{
  "n_layer": 15,
  "d_model": 128,
  "n_head": 2,
  "n_kv_head": 2,
  "head_dim": 64,
  "d_mlp": 640,
  "vocab_size": 567,
  "activation": "gelu",
  "norm": "rmsnorm",
  "norm_place": "pre",
  "norm_eps": 1e-06,
  "positions": "rope",
  "rope_base": 203000.0,
  "rope_fraction": 1.0,
  "qk_norm": true,
  "attn_scale": 0.125,
  "bias": "none",
  "tie_embeddings": "early",
  "parallel_block": true,
  "extras": ["local attention windows", "exclusive self-attention", "value embeddings", "hashed n-gram embeddings", "a smear gate", "an embedding shortcut", "skips across layers", "capped logits"],
  "init": "normal",
  "init_std_qkv": 0.0366,
  "init_std_o": 0.0,
  "init_std_up": 0.0366,
  "init_std_down": 0.0,
  "optimizer": "adamw",
  "lr": 0.00406,
  "beta1": 0.95,
  "beta2": 0.95,
  "weight_decay": 0.088,
  "lr_head": 0.0323,
  "warmup_steps": 249,
  "schedule": "wsd",
  "decay_fraction": 0.345,
  "decay_shape": "pow",
  "final_lr_fraction": 0.0,
  "batch_tokens": 32768,
  "seq_len": 1024,
  "doc_mask": true,
  "train_tokens": 157100000,
  "steps": 4795,
  "dataset": "wikipedia_en"
}
Each number is 128 + 32 x the weight over the matrix's rms, rounded and kept within 0 to 255. Layers, rows and columns count from 0. Numbers have three digits each.

# layer 4 attention value, 128x128, rms 0.167, rows 29-63, columns 0-127
108150115137117147121098140136110119108154125145115137143128141131117147153148124127168127140102143141134101111100123121070154107140103126100124127110117126075125115119126098110100185144147099222122151086138129133154129143145113170127093121126122102156118119144134119099155120129114156141125171135111137120122123172099088107160129140125119127172075085096147127147139124119136160127103
116135114137144145141130132145126134114142131132148127112148111146147125117077117160130099134135145094130111164153126132142080165139150151135126137116091079141158156171132105064102151098125135096104135063143155117087126153144138120139140135125083128156090110100142145173120106133114138135133118130168133160116131136140141176178158127057154136134128128109116144122117117137085158125159
169166104141133130136135142121152124196125135135122128114167135143141192154130104161155128137120140133135152154139148112079085137131147156168119121115104142155140160164195121088070096175112158110149100106145113150143151075138122106133137165103148110138119136104177115152124175128096146109147132169169125131151124078216055116129113116170120148135147117134158132130105097114103148134111
083153147112126121126118136123105129108150121131127104152089137136099116117144115129193141128071071130215130116101154074152124143122123189130063145151089073101129094151134154093150129172145122135124133099143167119124132150147133108164077140119110129117094128116107140121147136108160115135132124143095093141132153095093126106097162137125165111114097099093139115157130144152101086123162
131144117126133119127137138126129125158085147116134128068142076120099164114138118135146118149141162107098146152119117089154067148137141156147127127118117112146139108143107077109127120082139115057107126135123179116133108146136146103106167148106133101158164124129131139134110140132121138123127103140082130113150104074112163147163128121154100133089101164173114079133091135152117102118130
158113110134150141127131115136137138113127129115103132100138108126127130128070102151087097139158113122088147159142103157135148113117116123166145118148156105156150082131111091118125103077148144080109122135138130097114121185117170108121132126152136172136185129136125126149101134127100148140126101108121138126147125149112144135164124123146105124117142131167106134108088116178107133111146
124107122125125129120124118136116135128144125129166140094116114122168174125121130112125106152111119156083100143128095137106131096122162111149154142134186117103126125102148123106119090099115117119105121142115095119098153149125132108166139114133135171142131128103135139111128150141132125126159095163163133100121135140162106133096101117097159152134130111117145143112130094119118122121115
109119143128126124134114126139122132119152127117110111162090150159123126120094153161133091138087059155156089132082139160159155137119118134174113145166147083105109144157136142125103110118138151132128138109136133139118112113121145082125115141119124124138142131147142119082091152114147136167116080163155149120115152116074112135104128125100180108112160099157121110129119087159114136106170
177110106156140147159140102110139117145118126128127153113163095149174146117080146128123102173134141119084129178193136140170121106117138119153147132100113104158150158173129111138082117103115124117094095101154119129137147073130176107097173103163107154144112118114114165191092154127132109126142162146101156126095129119183139162155108116134155201156133156173138135124125106113129132159086
108131131128124123120125153133146129130140122132133108116121109140153124126150127149149134123098107152163113132067135101137092134135120150166089136141118076094098118135151143117146116160125137150141125104107132140128151140142110102135118168099143122121093132097138143087124170119164124126173140160140073115125134097155080121104139120123145117092092132139134121123114128170125115125146
134155125114115122119129131133099125118123119142133132113113139137137128128142123122149173125096083139137112119175146138136123111151131129082120117103127114148146156096146122147094137138117129074143111117143109138134112114136101158135119111118137135043067135149138135120122129152146094117144156088124110129109139189135103112146129137137116149131140117087164145132155139079144135143105
142121100138135146127131110132167136146141126141122127125166162134164140144103134113167122120153098151114118122111103123109102133112128117163120115136140172133124120128204122117088108133130158097110137102157136138136119156127146145165104150103112162089131121147120146087136135115100144150135105130126132102133108137142104100101116107146134118141151089132120123089103104126097127075093
118127132118120139162138122128087125121113129120087106100058086117124132129120127130093085162116144145148110140186102144128180151131145135138110159129128133132147108214109101133226120066128108090126144141083139069106138180135107102141147143119165152120164145118124125180131144122169129146128123109177122117141119141187202138129158131066155140095099177138126135083108109136162159138152
152128129130124128133108118124125124121098124119103129121138140125091111116120138145150138133132117138111114126150106172192110141117136121116127132112142158135124155128094077138161102127145101100128123124136123108144103142120111124082139133129159135128156144105128114139126124129119104160104133089115139114136120134118164123152120107168137128094106144115101125124115144179155166149084
145161132110126116140143120121152124140084141125144131070106096129141151128170139101105181136147165108093150127132146142125073125134172116113148144123119140141127124092137102144098089045118138106093121185131145082111139127099093131111179106087129110152137133168104116102136106165143130123135123115128146115154088136139177111154137123092132105123122161123129114108114126061135101148142
145111123128123131137110125117132134104125121133115138074116137154122127123125127141145099173066099144117117126154105143104135128116144124148117123149182158104082109123122104120164140117160111117102131140108116118147168130122111115155120129103132167123142149096165118096097141136105099128154164128147114096132112131147115121136127095129103136121070107132137115127141136151117158130090
128131147133123136151127104135145131107165134136166153140082120146136100136142158163142155129123148123085095153138114137144108113112166117163166142131143102099115153116141109127107100104113139163137138128137133103110113117123132158094154116131133160130133135113124149159135098146123140137166135133162148111129130112135163166164146138103146136107141163142117102092112092114143085118126
076129147109113131133096116132076118102157129127093099114082126105146106143132109095163097143109102134176090113091100103080184128110096117102099145135131127120102072123089118126159172083151049203104158123097141101124131122144112158171070069130116106135124139147097173095140067131147113158118174090128108113130135168152154097088155148099138120157075106113117157150157144125127144105097
128078110129143143133149119144126137120123122115146140127163116157089140125058087134082098116167133105088147144185090165110145118126160113169120105118136139176174099114118123128123153124116121113105129149104115168156135159133174131142133124160143152084098096159095117164132128137099098135129084104117109130121112168145159130161136142114095135161146123151132159159118108155070164137116
156119138118135132126145139125175133173102154108165136077111086137118116155155120115087156159123173137090156149129098150173118136132145117176139131132142126128125102126121087146115112153140128125147113208102147097152156113118150139106159169123187136137157131117142101135117147135139122117126111131110098122136121069139158145153140133180078078077139201152126129121111129143136108121188
121121133130123120123127127131115140126137134127124125113158130130144152131125153143140096143165082119099102131153146118117110117106070119132132101130114154146116164105131155110073131092133144078090102118146112127153083079108119147143137135133103147133128117130152132124111152136112113121123147131139163108120162137124087146125073118142135137144124084129119157093129143112124149128119
140123117121115118124128109121162129134104131111114120114135144120162152160126146120121160130160136135089131118132116120162137160131119128116126134120171148129110135129150123141077124139142134065129115155162125152093098108109177132103139119125141180121102127157146130109163124123115107112135089140149154080116111112160119097130121099149123112134128100143133122132091116124129093110124
130141130110122131112110113127143124122129125124117127133097156144133127112126142118159156118141142111136118131131157137140086150117105130107131137116109123133137134077173139153039151100110119161099134121168122145123108099109128140120135076157115146109099138175112142131131113140134115154159129130066144115108136119114116095145102125096129111160118102095145125124164102128116096128135
177105087143136147157147111133114123100109123137107130088186106146128138116061120121112081131155093128123156166218096176095115152135169120154124145165166125158151145169184138132201101085112161076134134128146104097106128171155163101144103080108121162130137156142140163158084148125129100140147123113156126115117147199160154121113114111095179174136148097150130144093120083087125155154119
097128120131115145125113148128119129079182112136119118169106153156148100144100138177121114120098047162152081114118106164098152103138139128144102113151154106085077098136144119114104128187148129172145151085129104182106119158127102117162080109114129136113078127191149126113138131124145069149144123099131105121094168136139104117092142144125138107136172053079141114145152122143120166084109
129151111112129133137123137128138129097153125112126108141128132155135141162130107122108167151140080127073113115185103167141136135103166137133130120114141090097121093112091129105112120111150168136143112136131107085124098180141122133120118105132118138164152153120139123146138144153142135133160126089163153133158142145143115134168129113117109121140175080103130168116118132146136133143138
109125096135125124106106139134098121130152126140125135128157118151154160125126142125152119119129071132091078124131115115090120089152121111083120105101124144154120145081151150089136137135114106085090108095141113181112079154144095132129107094094124109107083129121139134097112150132112106118123114115135110133110148149117077159103121108126116195126136071124139119115127154149128113120092
151122116149126153134109117129128134115130126118086111131130159147130155118077127134177121144149132125137139135131138161102084146105139121138137138128136143150130145089161095146120138126128142127109143085163135093127119137122175132114135115138099110168159143145140177114132103126095137141119127084145173129129115157149124110184122113130141175179147102136112134127148121143093125115102
136117128149122145133116142129126132115133121120126104157098160127154080166092132145101124142110109152157123101120091099121177132139086133177126139166199148129088145155136082133128103208147129191132136101127131138125170112134118129153126122139132149140126127076145137126139108113095125107121161147209121090097119164160123087116115102156119132145082120133129134144149113154140136113133
122126131129117129109112126120088115122141124127139115113112155157099085133111118156159152144127096153136117108179139083115136123143129143090140130110169162152118138091124087134136109203118104163119106138152126141073132123155115141128119092088154080122109148123170104138149094141103097094127137131152130098106123171122145120128147106155100161169072107105147135138163130129141127142159
132132146119130120125126123122097122110112128122136127108097107121074091107121112136118138144109143115102146127211107116149158159137149144113141155141176113141158127150085104120167162088142116121127116154116140120073119135148107131126139115131156141108124135091124107179131118155147059108126130137121150125114128131127159149116152131112116155115089163122136136123136123121149136141134
105096119137139119130108126143163129106169129133115128127134088136116118132089144132102118129155049116151123129108081112170127143129108130139100129150145112130123107157123144093098136153146125125108114110141118192108101148130136128164109127125128155135096115129126135155104132123115112126143130079128112131125158148097136131113154129129149174132148080119127121141119119208091101093122
122125129116122113123108126131114105166083126134161136124137106134150140126156123099150163105095147115128102110152133104132133103159113117041133121091119159142139155112074122145140146139107070112125122158107128157140097059151125147108146112113145116109101127141133089136130104125139118097147148160100101106122107162141135124116101116148125146141086154115154102154153154110166126155097
102106129123123131142139102129116129117140141133097120099118104105133116108128117069148143150183101120127141172133112119128139143132124139121119146136131105128157071114129124145194133081127076119092164148138153094139125153145133145159106071109090110140158136161101150146149093121145140136150134077123136123119119173166166104152154137107171142161097086130111134104156127081109091110096
117127143142135128123112152126116134120113135112161115144123127135166149104116162171081135140150142144112148139116126135185148135123117106133164129187146136097082118116090130132112131154146138114152118134057149126114124135071124100108160157159139147143136120116146122128119133137144149090080118143106128122122116110090126148127127119120100136102159165143105113144146156207143119101180
# layer 4 attention output (transposed), 128x128, rms 0.169, rows 29-63, columns 0-127
140099099127146124070123103105089140137150181107155180105126091104129111093165162110163115161117168104145084156142086136095074139115163154135165120151132126144096163133158076132161117109169196134093129121175144149109092108093129125182085116100093083159149111137120085153163135158106055148136099098141113128110117102110125136073182126148163118118137115107161115149117131076144120128110
159133120132184146099101162129140152094101149159137177154138114145091097112166142155174118165143133138117135114134132122129120157066122111089158100133145140099114109121103124136102135114139136150163088143132124120108125150117117140128210163101164137099131096163104094073131137163123168075103215144125142118088095095094121117096174118089169111130152140149110110100127137140124096123137
182105158137155162098156151142123116083082116136095092162123098088181148146105164102108145097064143154101136106118102166151165142123175084203129107118119076127116166126100151166149165126113119110134104124087152114129142145107137091138112139139149141094045112179118184091125146183100153154171148126123151184094071089174063133083169162076149130160205197169086071228095083118165124064181
182130166127123148141127143112165175100137124101109152144129112144148099124091092193178121196151140106102158118133121138146135126143147099182115082094119139201094112139153110095084053124176119138178134116132144140106155092095152086110106104167102139102092078101130108103130154147086118116119091142120126117109112129117151117208066098163127152105143103155121099105139125114168099156078
100111129128105142150108108142104127070155132148138147142126132149155127125107145094101057111127152149080175124078074103151106073132112147137107109154043066155139095119110099097161139120121151137163102097113187136114184160128147192086168148092128118079138111125103126114134134082160144162125125101094169163115044077131171143070056113104120128123117110156137130132133147163105084102104
107132107124164145128141128114083125105116162117127120138099122170105126145161138094087115115134132126087163132127081181144085130115112118123104095147120102107113097135163130116125167142121120120096134151117139044117148115132116167133184138071134139112114104176084116151177095063152163092092163128169122107107112111145154118117143135144136090169118074120162128091121138133122122139144
096136145151181129164132093145158127089136121136094166092121125152148127126160108133136111086147120117129089188121179120114074093143067155109155148115125112101149092130119129194112096157102171106121112138137131134130124107119161115165150069136108099077157118115147101155144114061133088121127174136150133129128103106143151136099161137113135114097125157118056122112106132175143119169130
150132144179147118134124133134148122133170139137125130088174127148085197110103132145175142127114177111160121131091130109163099102179068080055112127107172080151110128112168144116077115168139057090180162157189103122151127120145128135151082098179145104130108130163172126101164123082147132065109127085145145079124147116094181147152127050131152094098064194095151161100133174150121131126128
103139163181143147171116073183126109112122143142179078164109158141094064121148157089105124121098142184152148105099132091139171130174100145083158161164123114106127150136139135181156170142142116132129075122097117122121109144162107173127117176143138138116118136139129160105140096164136129089129196103168178155104107106142163113103214101100157129169106128126154134152091173147159153096176
149090139161165155117163152159160112130137102134087101134141137076134112180091089182144173119132123071079159120106121088180144134104128117169058124146134100139141125145117127086126057113104117132129127109121167128149168141096146099084129119115117155100159131122098117125118111117080136160145086109150149153134113154124101122103113177129144126078145121128118090193167140174112104122107
156124143118120102116146137122153102139136064147114127148122113124122148141120153159162181111147074147128177092133128122123152121172165131124151158135105163111132123207151105148152097070153145109107107085142114138120101117126170085119166091155130142138161172115103147138112100157142142148183154124104114146137133131135148142124135137124150100092196175146126142135129154116152116149106
180085102155215136096148156145096090144150171112046093123129084192137098153105180114150102088104132095121135142138105162125097145121150108151165092111135112114120148127191122134142144109118125101130119131155110109179134151172164132149114113145153129125181104125150147149160099101128105132130139136117145127176081177146139111127138135129141107156147151166128117072082053147140149135068
098094165138088164124149076149164077117113109171159158105122121114140142122113169113119117140139133086126136157085175156176145182113170166135118115098104139123140119134138088146132104106128091162110186119120133104111112110128071108129141106169108105087141132123070153122139128089117082088088153125141156124124108099089178075120151118100137109149121109091157143129097108125100131102134
078134124151088085187124157132116088135100140076130125099124161113115120106106154138067113150117131134196117159095080122125137146122122149117088094131116062143167124164122183136117174105155097121108140137125158160100128116118093128090164135160144115101149068143127149136153115078153101171092142066130135158153137169112149167078107140170120130127105104076156140085109086147109136131135
101129104100098159140139147140179094118093086086116148135136146147085095127087157127104122110110077160125133102098185106106145092155129176124107128116105141141164077129094097108093139130109191127104097124153150123101156177108158174117146120139138131109167141086114148121113167106131117161088124153082138152157092085079138124103086134114139106123109150160112143103125116146149166088093
141130129153104157106180127135086141120097150124112151096118116118127141131121165110089143065135106117150161120116106133164147108121082133170080138141100128147106135144151158128140131129106134150083115117158133138102124111148124110117140103090112129121131086140061150152197154108103110147090155110142156165149103166155148182147135138119127065127145113126111149162070126144085104136095
116155123140135092134117114170158128156137142115122084136114163134088149104188134125121108157113118143146133114126188099151155171098115142119140153072167107162154114152157157163135148113134133151155117118163127142130108134111170169156139121117170163119114130131029043116143138135107100104126109193098145079142152101145141118121150132076118093115136135161076136110141133116103134138161
141088133147103142135138055123109097095133131101141167083145135137116136105124117123167120136158131128119144180142109131129106116131195142176113120130146167126060131127153120120127083101127151129138149194175109123118136085126128105104129146087130093172140091098123101149131160097099099094120134170128163093109116134113166155174160142121183156104124054121143111130071152118158090133091
072149079119191167125125129118127161071129160164132119119121137131084213107120097104136082117139124176115124151157125137115100111132104132102130137180127093110145090064127120156166133136106110115090128182130140135101120119154068116147114121141128128129144121146190116134106087093190110066127109101155120125121131120107129127164171128190142193173134094141114144122140116104115110154111
094123137100059134119147145156169132140130121140137122138103098153144162208110109135082107105130123168088137109110120146112170141165094114114143139137100077145171092132134136085126107134086116141137115134077167109121134162154143139086165140129109164081139122129087119146157116127145135181173081098136093121163113137132131111081107165125121095128136138143116149144117109161098117088149
142147117132167131136127154105134120135120132150133115103123124158114123132121176105129177082101135088120124114159079119144067098123138201146115126198125126088131180113122156107154222146089107125125105132125096148142130112141115149115094142120141056110115110165122105116156113134116134066141138145100131091128105159171105129125131087142113066106151156143137137100125121127127109147151
096091118175144087170143120130151080142085156152099155111126157136097137116128163110108104140109087125103171128056105153122117143126089091134135137131121108168163135130116155153152163121134094109113152115113137121184139123146163171138131150120090126096178136136117178172126089047158169171171118099088153171139141111117180142144121150113153125131142175150101124121107103120133121100152
127140099126111117113109102088138120125178122115071092120153132118100168101097169142163121181105081153142126082131140100098084104156148101091144117141187176126124167070182182126114128141125119123120100144150117153122166134092149096146110144114121090119122160094163081101150096137141169146115111145068130120119137135096093135143120038142104162122080160168093099131152138121193074150151
139130144130180174152164121140129107094135113140109122150126140147148110136122154125130138100150103184149098151126161140197180156159078175172104159158144125085138134139177096178145165133132108095096123125116125119094139103149127118194119132105160144105057139148084187080123171093139140135079180127128176182110137161172154051130146082159110121166126174118138134168088137142117156130112
199127137143167116110169119148109093113166153158097125078136128121094139115149088180163184129094114104132121143171104094148136176180152155213109158123176155130100178154185168158141126102108161116140117171175149128072163071169144090134084088121132110138138141152141102161183161166110081089131115103156083098138143137127156177163162149154152093073182114071152126161181158155112106136100
107134139125131142092123147092143124158094148148137142130119098157089124145094112058146149158119124142154120148099141120133079133120137164190068094077185108116105132158116134171124168105149168123104115142115168061120140119139111096167135127091104109140120108137131101115137085115164128153150129164154091146163115131166126080132085157146111106171136092115160195134132178081100132125144
174128157113181126104115145089116110107104143135121153156122116147193105115159171122153115089114109116142129127145108124130101106094085153134103114164094171153144145162103089179165151116129171084136091122139126149147115102133150132114129131101183130158135085125111139117109149115135117112122170115134113128089122111163127155106077106153139121102152094107135136095182117157145128137137
118133136138137126123115114087081100162065127086132095116124158157118116105149169138170089158112133108159129143143119145118109117079135095134122124122119123124064131131154163151143126146147153139115088112122116101116112083111108143122101125112126163148123107156136122146126137059154118128093175130169172159127075093118146103111151141153140133135141135120092134096073112143131133126147
149085129136153157148181118168096150111124157117118119096137147129141095163163134136128106145148114106164122115107145129130121148100116094177144155140135100141044145134125160120126134144097129155104089123141073131135123119127169089177100110070110127138187079151130139184151117093154098131160110091150122139084129116145102180110178147109153093162142104058094178128136117124111113112142
157155155098123137120156132126103129115099144162106141150127154113138119122162166178145188117101121133151158153095166175165145162099118102145125131190105128192091150159181180144126140120068156174150109102178086122153174101078135088096091137120071095159145097158114141113084118088134113122110140085100105161144159146102118141098131143134141125073143107093094143173115107084114138137175
073141152104097107194142107149169139107126104162124188143120131158076126119107095116120147115149118164128115156105220100164103135135112169104114126136108163181151109107145159159106131155136116064118122077161125130123082112145109117143193138130074105108138119129138095098107050163194127159101125069105112123141195163110123085160075163122129126127131137120102156138116107128092097116108
195106106172157156126128112136134159086143171155148161170141113129150152134114149115131152165130105188137140058149087137214106102107092093148097156143163136106121152146132191187150136116102116095122103176101118128118162108156122112112162141107151184169147089159127141143105149071102159096136123176158127095136138115154169143165107083115120094126123112131105139108124144168143132101114
106164126165076078150103112156114145090123115180117179158155131082135179133120097146123157099111113133145201161075111140106172114161123142085118135206099121108204155141131119111164100136100135124157130110150109165133128157102136046137109162117087105125134134115115129129079113122168161156159093123089136144165158125091091172105142117093140178068099104134140119147113119075153118129197
140111136160105136118150071118125134103123153157107115120119127148157061094092158108133106137170136124117147144119151155140157191130127157146111160157127191138101142129141120137145144094127197146140158135156104098131123125120127097123148126116118116137156123111105085097105138103097121134083143188119168122138071100127222097193107106139175143086103112158070121078080120170167157117131
107149112115098113124089108113123137150146099144131175120112124163161126140144110175125126154153101108144202095078142130107185112090110114110120126144129163117145117059074150087123129164126143142141097102078122114114137122117068180074113115101088174112155105133152065168173157068149128126091131098198085132135119101089126129128158117145086055116094141103133141136212138148076132074205
# layer 4 attention query, 128x128, rms 0.204, rows 64-83, columns 0-127
076126117177113097138128124161127176122132106142177118134118142120119168161132159166106158073141152138136157129082138057140114122145094188087098152136136088118090074162094108148061113114138138156145106136100151145086120084098137119093122155168139093046097139139111138139139150125167166124128163157076077141113143132117092087126120124167141103175119130053132117124077111158130146112121
180099092153148131131141140170185137186099158113101131135175134141111130117124078104098115133117110103156151174113123099138094142158144101125148094077135162141118183163147121122139128188155156088099106101126137107103138080112159138089193066165188105137091136166166154123131139179100086119112100089112156107128094129179116103148085106131114124169138171107190107135158140140103148091117
136074116147147178125124184117179134173121136132114185099144153132122134072131091168090147193159124140184128145141108144124143168120180095149153078118118140145182148166183138138137169123155139154113104118175086145100170123141166095132160174143117096155128136106166112100115137166081109144077100094145167141125095096094111166173118125107106106133139130157127160086171132122098166124117
064163155193130110143154077125095109060163112159097127154157114134119056157111100134127156162134133143128120071153122147083156116103143154165149132127104126133143105099126132117130132140118124196170126120166115117153127144158086164151158163126129133121159113091081082094127154144116124102139136171154088131129155083096172147169127144060147076146150104168124160159120139123120130195172
132162163035105159116121153059103081107149142136110154118122054080150148134161139125163125168128113167108117132152100167133129174113182115148151131176117084147182143086130121136110139113092105171094149148154087121132084151122108103171106203068088173154175121082109061127132089155099130155113132080184141151152120102099171163136184170106123160089139113123101143122087110136123152151194
069161156130117134124153115133090129079142105151150071136096120144125100132106144161145170107106155125117121100104132149137152167154111182152106134201141092151114123100105137102111103081118078201150099142129090142135115132139177138151068157125119129048177131095072129139174100113141173145147118169112132148081117090096140106127111135151135090109096097119092148130081122151097144148149
186153114080109132127125120126158125111066132098120122106107155136147152117095132099162086117090192106139117169135159108148129166123095133147123171087120169093129170144120074165172179129114125062115093075101176127125151114133134098084115080096148140168112138110196128133096170144164121107100191091088112119127099151160079143099150124104142190133124136105128099137112128103187118118114
185120124042113144143099159081134115189068106103093151148097136090123167070124106175119114156108137145153120168122121140138104186102195129123146111140106138120164162156135143136116177122143118102081138157122125109094118128084154064101109101062104132172139118125116107110115146170123128128098175074162154146125119138148130155146138132126115170136151133102136188072116104112142133123107
115099125205143120076137115165118127120160116141154119126163162189091080113109129118096165090165155077124125161072115206122112080161092130121100100146122144156117106087089158077125088133056116136141170163167099149169121128100148153203148156103133138081141133138081114141139156105084113137112118173089118107168159099109159164091092143166149131082094092146106127091134139148053109134124
077127081150149127159115084137116145092159110139171121157163152158132072158054087131166104098137078108154193139103181119173140130102121110083080106078126158138152124173063060113088118162170130092163110056174155108116148113128108129130163036172159162153099089119148080121082179124120139124069130074138110161101114180085126106126107127060126137127145098129135136145175135131113133136128
129111072171126107125139118175125146134079114126115135109124174151134104136102124138100097182110095089174141109113116118115116091169119080119160125103112153133085136143127122163152151150125142054147125061074208099143179101145124107086164072163200089126122116140171133070099171121136101107144170148017155139104128139172079118127116115077149132151135131126143097113140143102153117109101
157120135036103159126102154091146113135099120096174145147137119077121152138125146124140148150138104107063160137145086191105116112076181108136175076154110142149156143068124123108112134099105121088106135114102138112132156132089115113142161105063135142191158141097141106112121147189059118131165159083166128114190101133128136151123171161085125170143094101112126134057121081132145116129136
149098156090123134141125173127183114134086117105118181152107096055133135092108147132054119184131133220127132102166089135112091155125182149137175102169135112100126138133145177098076154052100121123112136125156122153149169125067130145096122165077138125121177118125161124130117124187068140140155070133126102127149109136112141148116125148118147116156126145132098097063055130166131080119137
128113124167152107148116136094105123075162132149118119100168109168154080134144105149111116129121077136095137165141152134105130152187128121140081086109160217138145101129133166121107114121168095190141127095183170148123102155159069164145123143141142143117153133092109174089127176109112142179091081144097073101117176084152118126111081142134152117137128154196111098173095113110056179198113
128107157087117128083056193097125111080118106110168167135121123097132109094103146158087153198127128148099113100163126110067087149116188119112172116137136120117147123140163163101112117122133173165107129107133140152104146135114136107120100110091167115123149121112156119111148153175123151130145082193152126106125104146068155133099146121100173157141136087114149098079175124110130119157150
114161137114116100114148128144110122070187125141139064114121104082122089186148141109151109138091110094095123101127133130128138135108132115111090118135088074122149109113112142058103101133124151192167110134130094145107071117127059128190122154136143147102119112149028107174152108115123123119160070157142064119112132103070141127122164149125144117105141140135128160120161125153064165143181
128214131143124106149122090141089108113204141132136107126069116109133156146153171146069112108087072168101100104133126092132082146140143153095095153138092094120174130121123132110111083127139150213172078138127155098126099128095115135180120188156122122069159137111108151132145091122163145155159088148109162121108140101115117105124127098157126135122132165085114153161086144128101141123133
074136084156124107183161099222100135172132155152151075079101123134205084136175150129177134123178097074136180134105112099136176128214081102107124126083162148122122143107141140152084104130131147119122062135088094178131128084150136114135113140176165131100103107118123120163106079076168081115066076153136100110072144167126123129114126146108095115121111163148163107136133106128133092125158
163115128075091184062087170070131104154102100072084146093101080073098121112110118142088136133054138147065125102085079135125108109089121148134162139166153088128099115151145069106168148131104154141098145177084082092128143142087109083125116122128127075173151149142157096145139061152110177103165204099138120157150102101096101114153162120136130120146131134068128137107148147158135117090134
115144109106128117091091146179168121142188161135119139095120100161158139119126157056171154091145100131167128137083171129148116141146072115126073115102152114145209101075145129149098092169117143144144118166095123147164109140112070114177070145114120130087146151088109138129170102076142133117156102180123127127096180178099136135107130140130118170100086100119122119159149162155118119125067
# layer 4 attention key, 128x128, rms 0.183, rows 64-82, columns 0-127
145147120145148130111148090156159126098185123141081106149139136180142138143076143032126110164143191031098132100081083170079133116129094011137147114110170150117162142167095102123111108148166154141149165095123111133167137181126128124149113127158080140131143130056124088115098208169084165097087105135143207065135154129107112089104137143078146157121168097104155200169176100123128152160081
125152125167195107145137085144134242071173160167124171114144114117128086114158138114052126114096132114110118101065158131138109110180147157146135118181140129129089073074134120097157168156137113120135162156122154137092104127073110162163123125130086136086145105058101136061133114116174158178112119106164081167122150142084141090137112132096122172113139099162104140119096128149101162099080
059158091139094072148093139102074127099113112134144134213150134135121146100106119147132097174132104153121155134181100138156130106107116142174086171166147122113206132118114140085135075094069110080144121164099109083123179118132098140245097137126135136134130197159140133163153129081148082129148109106104147148110160156183131065125112089147145161132151162153099127127178145083111136135203
145085083169091154104117119136183088197110067081109121149125188118165144177128062043147160123158182104152174124088112098096139107104071094138144060070084125203134164202149121118063038144105144119126102036119112121129093126126133150107160148107178133129081150134144062083101136177042126053107115135133204123191163140068083131167127121173166053175176119080125056170133150180129114186161
119143134033078157127084165063060022180071099080123089125112133104138158139119121152162118134099147154124147158157122070132126132124128188157074120134164096160121133127123110139115108144122153155103078160110093077125136123137111115161114135092130166153131155190147115189139096127085136114147152128124163143092086077150124108100132136191131126133103173101146118118107131114122128113159
139055143146152144068114083133139124146179118142064157084115156184170179152085112086163166157144123065128143135115098136124125109072072023122177070094190107126135119119156109151139086172138115128120156166202099188144173193132133109166095122137144135144100111157107041130061175138007134129108116069124120140159157136097115172127189147067227150138154134127155148120200130144141114145127
099172139142164103146128145111052163100119165156166134099203059134114106153138130131095091095064140160136063175197143149112143155146127196128071158149132090142105092073086133146148156073096141133119078206077156110113149163157102129140164125102098204095147141139098219184151067144114143103146088183143078113065096156146147125155121120178100148075076126120124173130121129154162130069138
182158147036102146113017136047042054168094121081069112141088120114120177131123147094133130135101153167155089152184132088153126169108161190180112122194152103121125150161119150188131131137125146156141083167153094113076184111141085134172105132095129145128104140173142099167145122137119124085129168115138155153121108084182109107093140136135162174121135127107144172085153143115173123151162
140089090182163130157142119162172119103182120123176121162170104194140110066179108119095149093176073131094176137110165198118116066121072126167131110151112108136142130065096125076131146030054119080086175124145149146154096079107138146078107141137161115152172142120138134166130195094125119140110143147079077057178156129143168169119066140215147098128148113089112163137129112206110128164168
130122129158186111152143159174177208150137141141171160119196096137139078129157085053084166079162143098166145124109130134146179147164113139134144077077141122126167142106108131128069091113150192109157143119155123106116096097133110128112194144139173159124121085133145149098148147128154162103106081105132130143116153216033140115178125142087056124090091084118129123150076144180092170118082
133159083144130141114100144108126132229091138072179123089108096101080110160157127154092082140143217171144090161135108121118154174148112212161069156110054139142032147174105117143110177105132176136118089125158132125075094095150136182091184148117151124099150071138138177164154150146178136090138159139117163128138158089154148139095146136223130071149092118153144144104072122131163084145152
123109153015070201118089136090099001165128084075147118157107133087144150109142133126159151104151091143096167125119169121164110103129162127128133110166160110139162126121137099138089118145101124136110125176133089094155146110105121107143101131122137137170142122132112102158099099131122146132188166111118171156111099078156154105114123109160152140118132133092131101106144130136158142118130
137098178100028159074118158087173055146116045101105122130091152105138141118118175112179116177132134117118151096098084127152089137105115141107182099160137117133103148080136127134173131141089102107102136138107138139153162097080142091144074123107122120191186154139153086128144091174147091079134126095131131142145168070116073126095146080185166117150172105114038069079119171091173086168176
130134128157163092150073122173162155077136147137162147116145068099086160130154080157080142103153164106116159124103141178130094143134147096092110114074112165147199131142112143130104090087166133106083140105129176196088071124104118140119197118151191135097112131133134124076091125152124120125033145113119100110143219134124137094116101115183078153141117115167075045114090072130089117116099
127101184108039190135120126098156081118106075100118141185113132098111130054105127129130136137108144132132143108127153116181131127107124103084141102151162129108168125127132115159103102154110111086100120131092111143108116101097122084126104157103106095147106151141094099102128118157131094090144127092130133149111142163116099128148135131137159101142146121087048055079112182071136076140140
155166123141186131174142107163142186108160151109141156078167049130074100088157113104085143124139121179139151160097116121097143133172210118111155113126102120129133111086156128147148157128112134143143110150092220076137111188089095144106166119094067222099158116078075152167114130129099149177180083125104111105058108128096123195123081139100084117096127169120070152143081143207080141098131
128123113129160084118143058189155159120151153178158131096181086107117148142151133154113138098161111078069152164173117109108152094189166095130096142152107113133135094092134208091119148179169105189172137115075211135060096232144071162134126072119099169061113139072116148150074084121158077156148116070069115099083148135095136129089068135066172132148155127184099174104088072095103069118152
097127120189221079164158133143131173125169179137131125091122148142130077150144107161121109142149142147109124141074127128137167151148160123103133158123110136106077152113102146110136142157109167129161091121131144135121127130132124105126192137179143123107119086142136138142098138128140123135114121157166150119081158112140142179133120108128125111121114191145126150128097100144135138116153
134156143053027162075125142064118064114113093124113115148126102106134142096133129106135126139123087113144119104137119129093104102147114125114085094157157114146159101124170109124177141117122104144122166148108124113147137132104092105154070136103078104153136148101096087129154116128148134131189132086135111127151071119120125115101136148093150166129157124094131110123176161134151115113139